Part of a small language model's weights: vocabulary 8839, a variant of Muon for these matrices.
Each number is 128 + 24 x the weight over its row's rms, rounded and kept within 0 to 255. Layers, rows and columns count from 0. Numbers have three digits each. The size before them is the row's rms in percent of the matrix's.

# layer 7 attention output (transposed), 768x512, rms 0.0285, rows 26-42,90-106, columns 256-383
098:098125151089133104138084150201135128117156125147142169136144128161091095153102130158143185106103119125098146136130161126115111105106144136136126099144169112122073150141137143124109178139136140117181120108107095107159115194106133115127100146117126140144165157135192142149138104191127153148160116129101106117144130158115089103150152147123130144133147146107127130111114098108135130138129
108:127140106141137156128095135161107094152086141140118156106103122154132173116177150128144098127128133143092122129118140148093117114093107124159134116114139085138175162149122151146156105128106138135117121161095117117144121111118130091131161126097082160099103132140151125180118153168134097130126116105090147173150147157097144126169112145157157130141087120153100124168124133112096103112076
100:136124119108148145079110122148124154160123115156125126120099096139143126167155127115109197123123143142101142073132117148101106106078132154110090153175147104121097138079119120098150124149130132184152107152132115160164103161092150171107169145140142152145166166109121167121106086151075105109180141111129105143130157129132088142192120116155136140116122169122105132087059154125111139109126
102:144112113122109108148093115123108147118140134118118176161157129131145138139093111096149108151097108167110119118178070149124115157116143139146173101122148136125114112108157144127135120121129105114104167094105112165103098087114163124156142164151111134096135123137112105086124096088111109155095168152116099146145115167122139156097125092136150158110087157137135127158121116062151106114114
099:117146112103110107114152138112111134137129121139131123082104122144126121106140091119172093111166111132136129088149130158133168093089127112121164130136131089124179154082162129111136129101098119141099158088114080113138145126055134128108163107146163124131169141157156155161133105090137127093075129141144064121092130156100103112095136115102103147161158115123107133140136152125126110135122
102:107133130136127142158089116080122075147145152111175142109116148127130133103120147120140130110138155121083150126115154103115160124145054139167124096134126115127116153105156119085139134146127129134145109115147146148121128130142076129135109152124117097150112086151122118107115156118114110125105135138090110156097140145116136070130124128127136119134109101133165121148147105127114155121168
105:158113148169104138138131150127130184131156129157106108132156123102181122114154144159139116173121119196152084144141127148116123108128109103156106129114109150102149109141114114138121172125141149096133094135100134138185129128174139130086142128156147069114118166110135131097118137141100074104087090121128093110117120140128112140112129143115145103129106148144079117134130126128149136135115
105:165141140103139112164134083135130109075104138160120081144139124167142117195113097138100150089123148130141099131124140129144123114097120145150129119131155162133138118108147173089161124123110132114122092083120135138172130135101148146137117118108137137107169096079119107115099112161159127106127127097156110098088083133100140203144142122116143104152089122140126116166103153096153099098102
104:121113111127129153159139127105145129150138139157148122125116076128122111096099090134152137086118118124137129119148083115112138130146107083131068124080141116115148138124132113092097180187112123135105098145110122111132142136129146143139129131088099176080128159126119092093126126130126155120122160065128156126142142112119097123129162152158085122139108146145137140139133145148150144163158
106:111113135076090102108158132140154172139124122145135131170114113129159137148117127149137115128148114076149142098149107073106114113148115163124108076121124115060160123105136157145096118126134139134079112129092125213096088102120125120117164122148114140125145110128095114146116109133145147104128121126093138139113178129158150165090116134140103126136145127139094154187127142120117112149129
102:081160126085115130073144138149115115119154104103106133105093142119115120120107136111126115150137133108112141120121119109126138096110129126112156110130092119153156132139140119146181160105134123151137102097129138118120102152146151144106108145104113122136115121178134124133155111136093142127135128179121153076143126176101126120087120125112129125175139111152074145165097130112119114146136
104:114137154117114131180152140120152119144158161098153107091154135131127129085124156138143149123135119087132141134118106139136133118139114139140138148136132150113143107118153154125131097131124132137108105110113138133120151149105128154133120170117159112178132123142165133173082135142121103126127111166177143128138120137145130142117089145135137130084097132166103103108108135160125085094095
101:147146127104142128138156123161147179113149102139147139121128120184092163135115152139161136163144138123138138145140150156130090180102097124109148055135150120159126121128150121123159086135114145164110118087172089116131149115111135144133090131127125147162135111154108133174103104134144106106104099134161125142174143065125124152093142091151151132135114182127135138106131146138120151102130
101:165126113130154072113131149143126147106116141161154160178124149169154125118117113157132120138102125137144130118110094134132168141141177147159132092136134151158067132098141124144055117119146092122124170144115158140087125129093096156125104140104150140061141074177077129152119100129148123119134103106117144127157122150175125146134108108141056139128072135106136106100094137115132087105119
107:145107089129114166122153156174193101151119120179187149155089116123116092131136091127086168133141115093136133097142139119124142157135137111161111121129111107150138168152090105127143121181104129094081132160134108143088122179181099117123132128121151129117157131081111093119101122115110121123144129101116147137115165110146130125139157117125126108108139130112127119167131121093115128086177
106:122141189131148126144113134079113130140087117068146100106154141103121101069104097146119143080158131130138116085101139168103132144099116112110173120117105077152131131114136103118134096162146161163119154115100082116169117111124111111135183141130124142106098147133122141162092137112119098085102154138093118134139146105156125135127097130113161113148150156111129127164111143099142165138100
102:146165087137131154135115130134130110118127137090130151090139083138108101090089106093140103177135125127123133133106132115111118122160125142107120093103114123131112143115152125129153099143119130107146132112127166074141138091127128127137139139153122117106168106105141126112171116132109118167139130151119135178172142106121117122151129096187138076160142128146146146127145155129181124113107
106:129144136111118137128137161120170152131153110111119135112106130155128125119075109148147153126137115097127143092156105102121133162110158095107123157137090117125156130124136171122140101106141105103135154152130092124130137150131169082120162122126133186155125128165106179157099119129168130102147096106132146106151143126131152114108122135123138089140123117126133139105159130120128173109121
107:144118108132153118215130120113149136186163114087155121137135101101137121148155074113116124171165137189172145128084101113122125137122122145124143137119087136124120092151128125140128151129125100122119106131175141122139132122088080146075185122126086148139148093093113133137094118129118112156128128125130150137143129137194111118124126091142093102109166160124115130144093141113093154136092
105:135122075111111166142078154130134153125112146139127084147108119133156123067159154092203113104120139116121119104160105162118144154103136117103160107096112085141112111125125102127165113147138120128143147125146147099087125127168109131164117171116136123132132177110120121110102116089138158152120168134113144147136121181120127117125191138096132149147149119140089135120104159122133149138141
109:175156134151144109113127185129151072090124114107134089152090140153155128114098118125129076071173189155147129134135130084130106120110136107152121124150122111142123173121123140156141132152145131149156132167154107101116130136141156124141149157137173096148153157122177112119112124104157140126155136112159107127160138118197118149138121160117170145120125083090134133134113129109091115161166
110:155183136156156099114148082161115141143115092151165145170136108122118141164068135109107159087125155119139086125165137125113096139136152143139122143120130153084110121072129087112128094126157138087125160168088092083147140112149174112123100104141150146132142095162102082131143156149097113150095121136143165106151120125126177097132123157153109156137157125107148145120114105124115172114118
112:130121123118070055115124104114121174114111125137137109100153126141084165144114133165113115151109106116126104108121141155148158132112101167095107097138127154057168125139120135129125097109171117169134119125146123105123115151157122164096103155125163119114119135121102128115152101183139133132113145098144113112156122165135128091101076090124096151148132122102116130127066138130147157136157
108:131137106117140126134123132123150114084175156086167126122132118101115097107132136137176133085100107121117124099093129097150101103121095105124090134093175124169107084094126123115102112114140138099179126145132083114111149152135120125099112147131110110176139180141154117156150139123152139117156092121128148117128112149202132107116164094172151137149107117131107127185113159150102190148145
107:146110108109109192159129113140169124092131164143142117134180099113121142118172161107137171126130120112091101162115155095124154129143095096102137068141148109148176108137128161102131104112172100123066101091123088148168177119162110150133117121119132149132177159128165123134111122127128104159116115193125139106107128122135109108172121124137112145130074185085160146168171112116101137108125
117:133121124108134144100138131144106112124189149124148124128147108148078131139146110142076103157111140106137083102179105138162103106119108142101082110126111127126124149158157120124148136165117153096139130118107096115147120137105156145133143148133083110155127097119131163171131105123108118130157134183141163127154113088173141124145126092132153105114108099112141148105126076158115112134104
105:119157084133076143155117167115119104130138136127125170095124135111110144149141150087151152171146128088154110133136120135159124142131122129150176106079100116083085118104134116153151115119119095134123098121123124158112186159145128124157105129146159132121142111133108111143153113126076087134135115117122110158137146127165136089100082130135146093176172181162090126154153146158144131171126
112:127147139122127128133128150147111114098130149126165102130142124159081151143165155125188140124160139136121146100164136114104090150137113111122112134114099170124128152132126127153113152125152151153146094149130141120113150111094159164122086122128119124143147137114142178136153132141110120140141135117151138100119113142170130183120133126110125084127121166146153094105151129101140129116140
108:151123116128141111115117112148131081171150127128122073133114116137100160118142074182103092133104085142088117145107086149125137134170099095122137097146144168112122099091149109105096135126128083122115111166125130140155144093107137141150111112137126083109166105105104119105165118108126103147126091178143085116152091103088097158126153142142125117112179162156174142112151134132146110141157
100:083092151158115133107084138122112109109150130154124113143145093077121137172165162127169151088108164114127094128125131129111129139175075114107130116103175116147097143131152132084122132112146170152126141130164137192142084109149128115128171091090112181128161117078140129131153071165125114113115120164139140097145108139121094098162115141127098118156121148128095081123147137122159129137117
110:086166109108116148118179113117107146152120187134129105137110133164132140125139098112117174125116110128149173081127121133153126102113164117103111130101110110133110158125132107135126111138128122101146142126093151129150105117156142133145152079106139138158139142099133109122132169146147092088140173132107156147147168144113147144100130114116096075112110108146113128156131138134137088149136
110:090145134159080175108096114153119145117132130124114114111158142115146135144134126108142105160098148185164141119172091102119106116176122108156144127108085127111095147132078098141145125124180162132100145124142133139119140122103137119136116123120168115120139139142131143129165158129143151139126183132105149093138099139065094157180174085091123136141111137173096100126135086126124136117149
109:135052128139097160147103109074108142187148135162146114089097088126121166123129141131127138098119089159154163134132121130098134122101136138113117094134159123125151135173197131120096124078128155110084120120150154090121141083129175160157125154155093104121172150145132126133091153110142139144158115102134131121140126103148157117107164107103139105125133155112128115082124159122155134103124
109:148129137124127095132100114135133146087171135151096105124106118117118152110147099137131142090132119139107138138083095148098160114114112083104103090110133168132127147100139128143132154116134122161126103133124107159119163142100108125136146137121122114127132117112086131099159104146129168145089149159122118110138126140121139113113097094110122101126133174128130114105163137117134128135106
# layer 7 attention value, 384x512, rms 0.0229, rows 27-43, columns 256-383
095:126140140126134123143095155127129145155110086126117137124116091124136134123086164132132114128114166127129159120121120098095149096114142144107128149135088192102165094126170147129133121131138100129102103095107127126107128115156131132146124139126159123096103133089151078056125121101131175125116080086171079145129139138104148118131127124108117158182123157161115102095128144144108139147089
102:153155152134091103158138133102145130133121126080152141140163129109147141128169105127138138131117139106109135175094134103123181156193132119128145110096117169118166173141105161134120139132148140167157104112143134101119174091121138144103090102157084141141149117133119120139128164153144182155088117125087147128099052118153097140100127176091122143112140106112120100079150144146103148097138
105:139091111093190149100087129163142137137155167174136128185136116133147104077128103122137118127145132086132109107098126110119173161127096124139100158104155069125121118127104160125132143127109121110136138100151125123115145124109107129138112138085166150126103150098140145170144146105133078127145059069116078130118143141150108123138108157117138131089101123133129125164081141148140154106092
099:137119096161128132122097119133134114145139137110108129151122142168125149125152148139120171162118091129126132131145150118152117149151078109077156089143172132133121107105112074169110141119123105103109133122144092126125139146114111102110139122131096145122122107112178141115130127133097106180133162143193146142142086102106104126130119093107139106099133145112121119076088130134071167122138
113:091093132151137111118088113138144133092140145140120121111129121109134147132100110127127108132155130116141112126083106096107129117131069141151087102131124124085153104133101203181096127137151142108175126104104118115132131133105093144131126150122111157159128142124149143114157156108095139090138033099156117075145112128157145097099132178121125137113110125156150148104111134142078118206100
097:138140106151190109128111080128143157107127157113102180103112099126138114100144151150153124131142125117123164110141138123131111100122142143128123158127190081092107132083114114130151152094126134060113131165120137170123140144108057162096112151143131111091157136154134101108098147124162109130142092137112130166119166123093128168119120169115056165102151122138119105177123123122147150134119
104:126116107097111148111075071085148149170133157164153144145125139138179144140104118138086146149167070107086146137135151086146119169132146093113115130120150097144116119188110111137148120139146122176163109179148132111127156138108140146130172138155051140132122134143125121199111128102103121147128141122150082172162153122136139107143166103117124119141132091093113151121145081097116118126087
107:155139157181088139159073149122151107153139151133136171103101113145100175145144142123105110112153159118157097134096110160129133043138126131129136105125096157134157148138142177165136099092085137121147145160129114115135125127136101068103125142158114138139109115110126148184168128133136121107132163131116141145102160138114114140099136125075162142143156163137084178124082150138126082117124
100:092125121168182132134132136161127075081137106121133156115096129147109128164160103118172158132113131144133114140134100146101155128120155110130134159156095144132153144168122104119135138119107117151147100163142148105106125141131115081142100144108093114107097162165126165137143191106163147138152127167173171103105120147095102111109145113146104170134147140135153120079127113136124100147133
107:141113133165116103140138138105116142105120138130173117159110098121140145156137100114154118123135119105174092096099132131128110097121170150155127139132096139087147165156137151123100059122135077121156139102089147111132122129100129112168151120113150115053153158163134126157124140114078182149119153122103140169110135104115114137106171184096161143110104111132134041076114110132100167094125
105:141124152103185101140138146138109095110142107064102101132127156124125092135129161146150101149192128151080120106113097085134144158096132138116098148126193112143104137111113106163171140093194131135098110159165131171114125094124091137177147069151118144146121122108140123123097132133141136115153164163121143135110131119144133177136104093124134131126150097122152094109103104092129104052131
102:146134075138091103101113127148135137130155182105077111149122108161117121114112130177118137121143125135146171111151141110164083094141168106113137112142087091087134106113127136122117097125092111129163125106153187117114149133099136129152171128141101141140093143107100108139123162086133120186134145171129121126124130118141134151160126115106135137106118128129126135119113125141125093154167
105:132084102131109134149125106137129133147150144146120148089106158138085105133150143135128145126145106124126120150115144150109133101112117149111150134131072113121124139085153170132145146061135104117143144110148119096147128115173149130119130133094126157177142116100148140086126126114101109145114131144119137106140158133127101150102118111137133106094180116148143120129147152159165127101091
099:123107131119177111115113139115139162126105106116113138076147161154129103130115153179150115133107111132149183139147145112088083155127079119112091120135174109111142167117089133149154124156126130129176118128136126146124160131141154120121123109135096098100134127109131146101128103089130142111138101089079127130065143103156146102124139162137110162100108143121121119118106122098137084069145
092:119107110133113157106120130148106113145124091108162129157104126168199126114110143114096110146154068139101150159157105150134130093123140167161079162114123158151129162141136129110156109162102120095115114155159129105127128106131155131133165106149111154163183099130157129103131139155127132102124096118112133187128137095125154114108144109126174142085090095113113137116111129143085079152102
101:144138123126091135134139080117117147121135147099154110173105130131127101122153144102084162131144125129148132167097165081158180183120128126146105117138121107138122078108134098114118067111145151095127106124114106166124098132160157150100131110120124165163082120136112139176140119095159185154150110101115130128147152115119112095092124171124135153139098136125156123115117157168103159154164
100:166143079137134113106122158087115097118113162106117116165119144145133127131129150145106126162122111111124104109148168092141127143125116150126111112095105105108156100131152077160156127159126133111147163136123160172142160147117145137108156132122138112166110116093115166116133109105113155135119148082136107163160138110158160162114157145095106116150133119129131076119136099119157139183062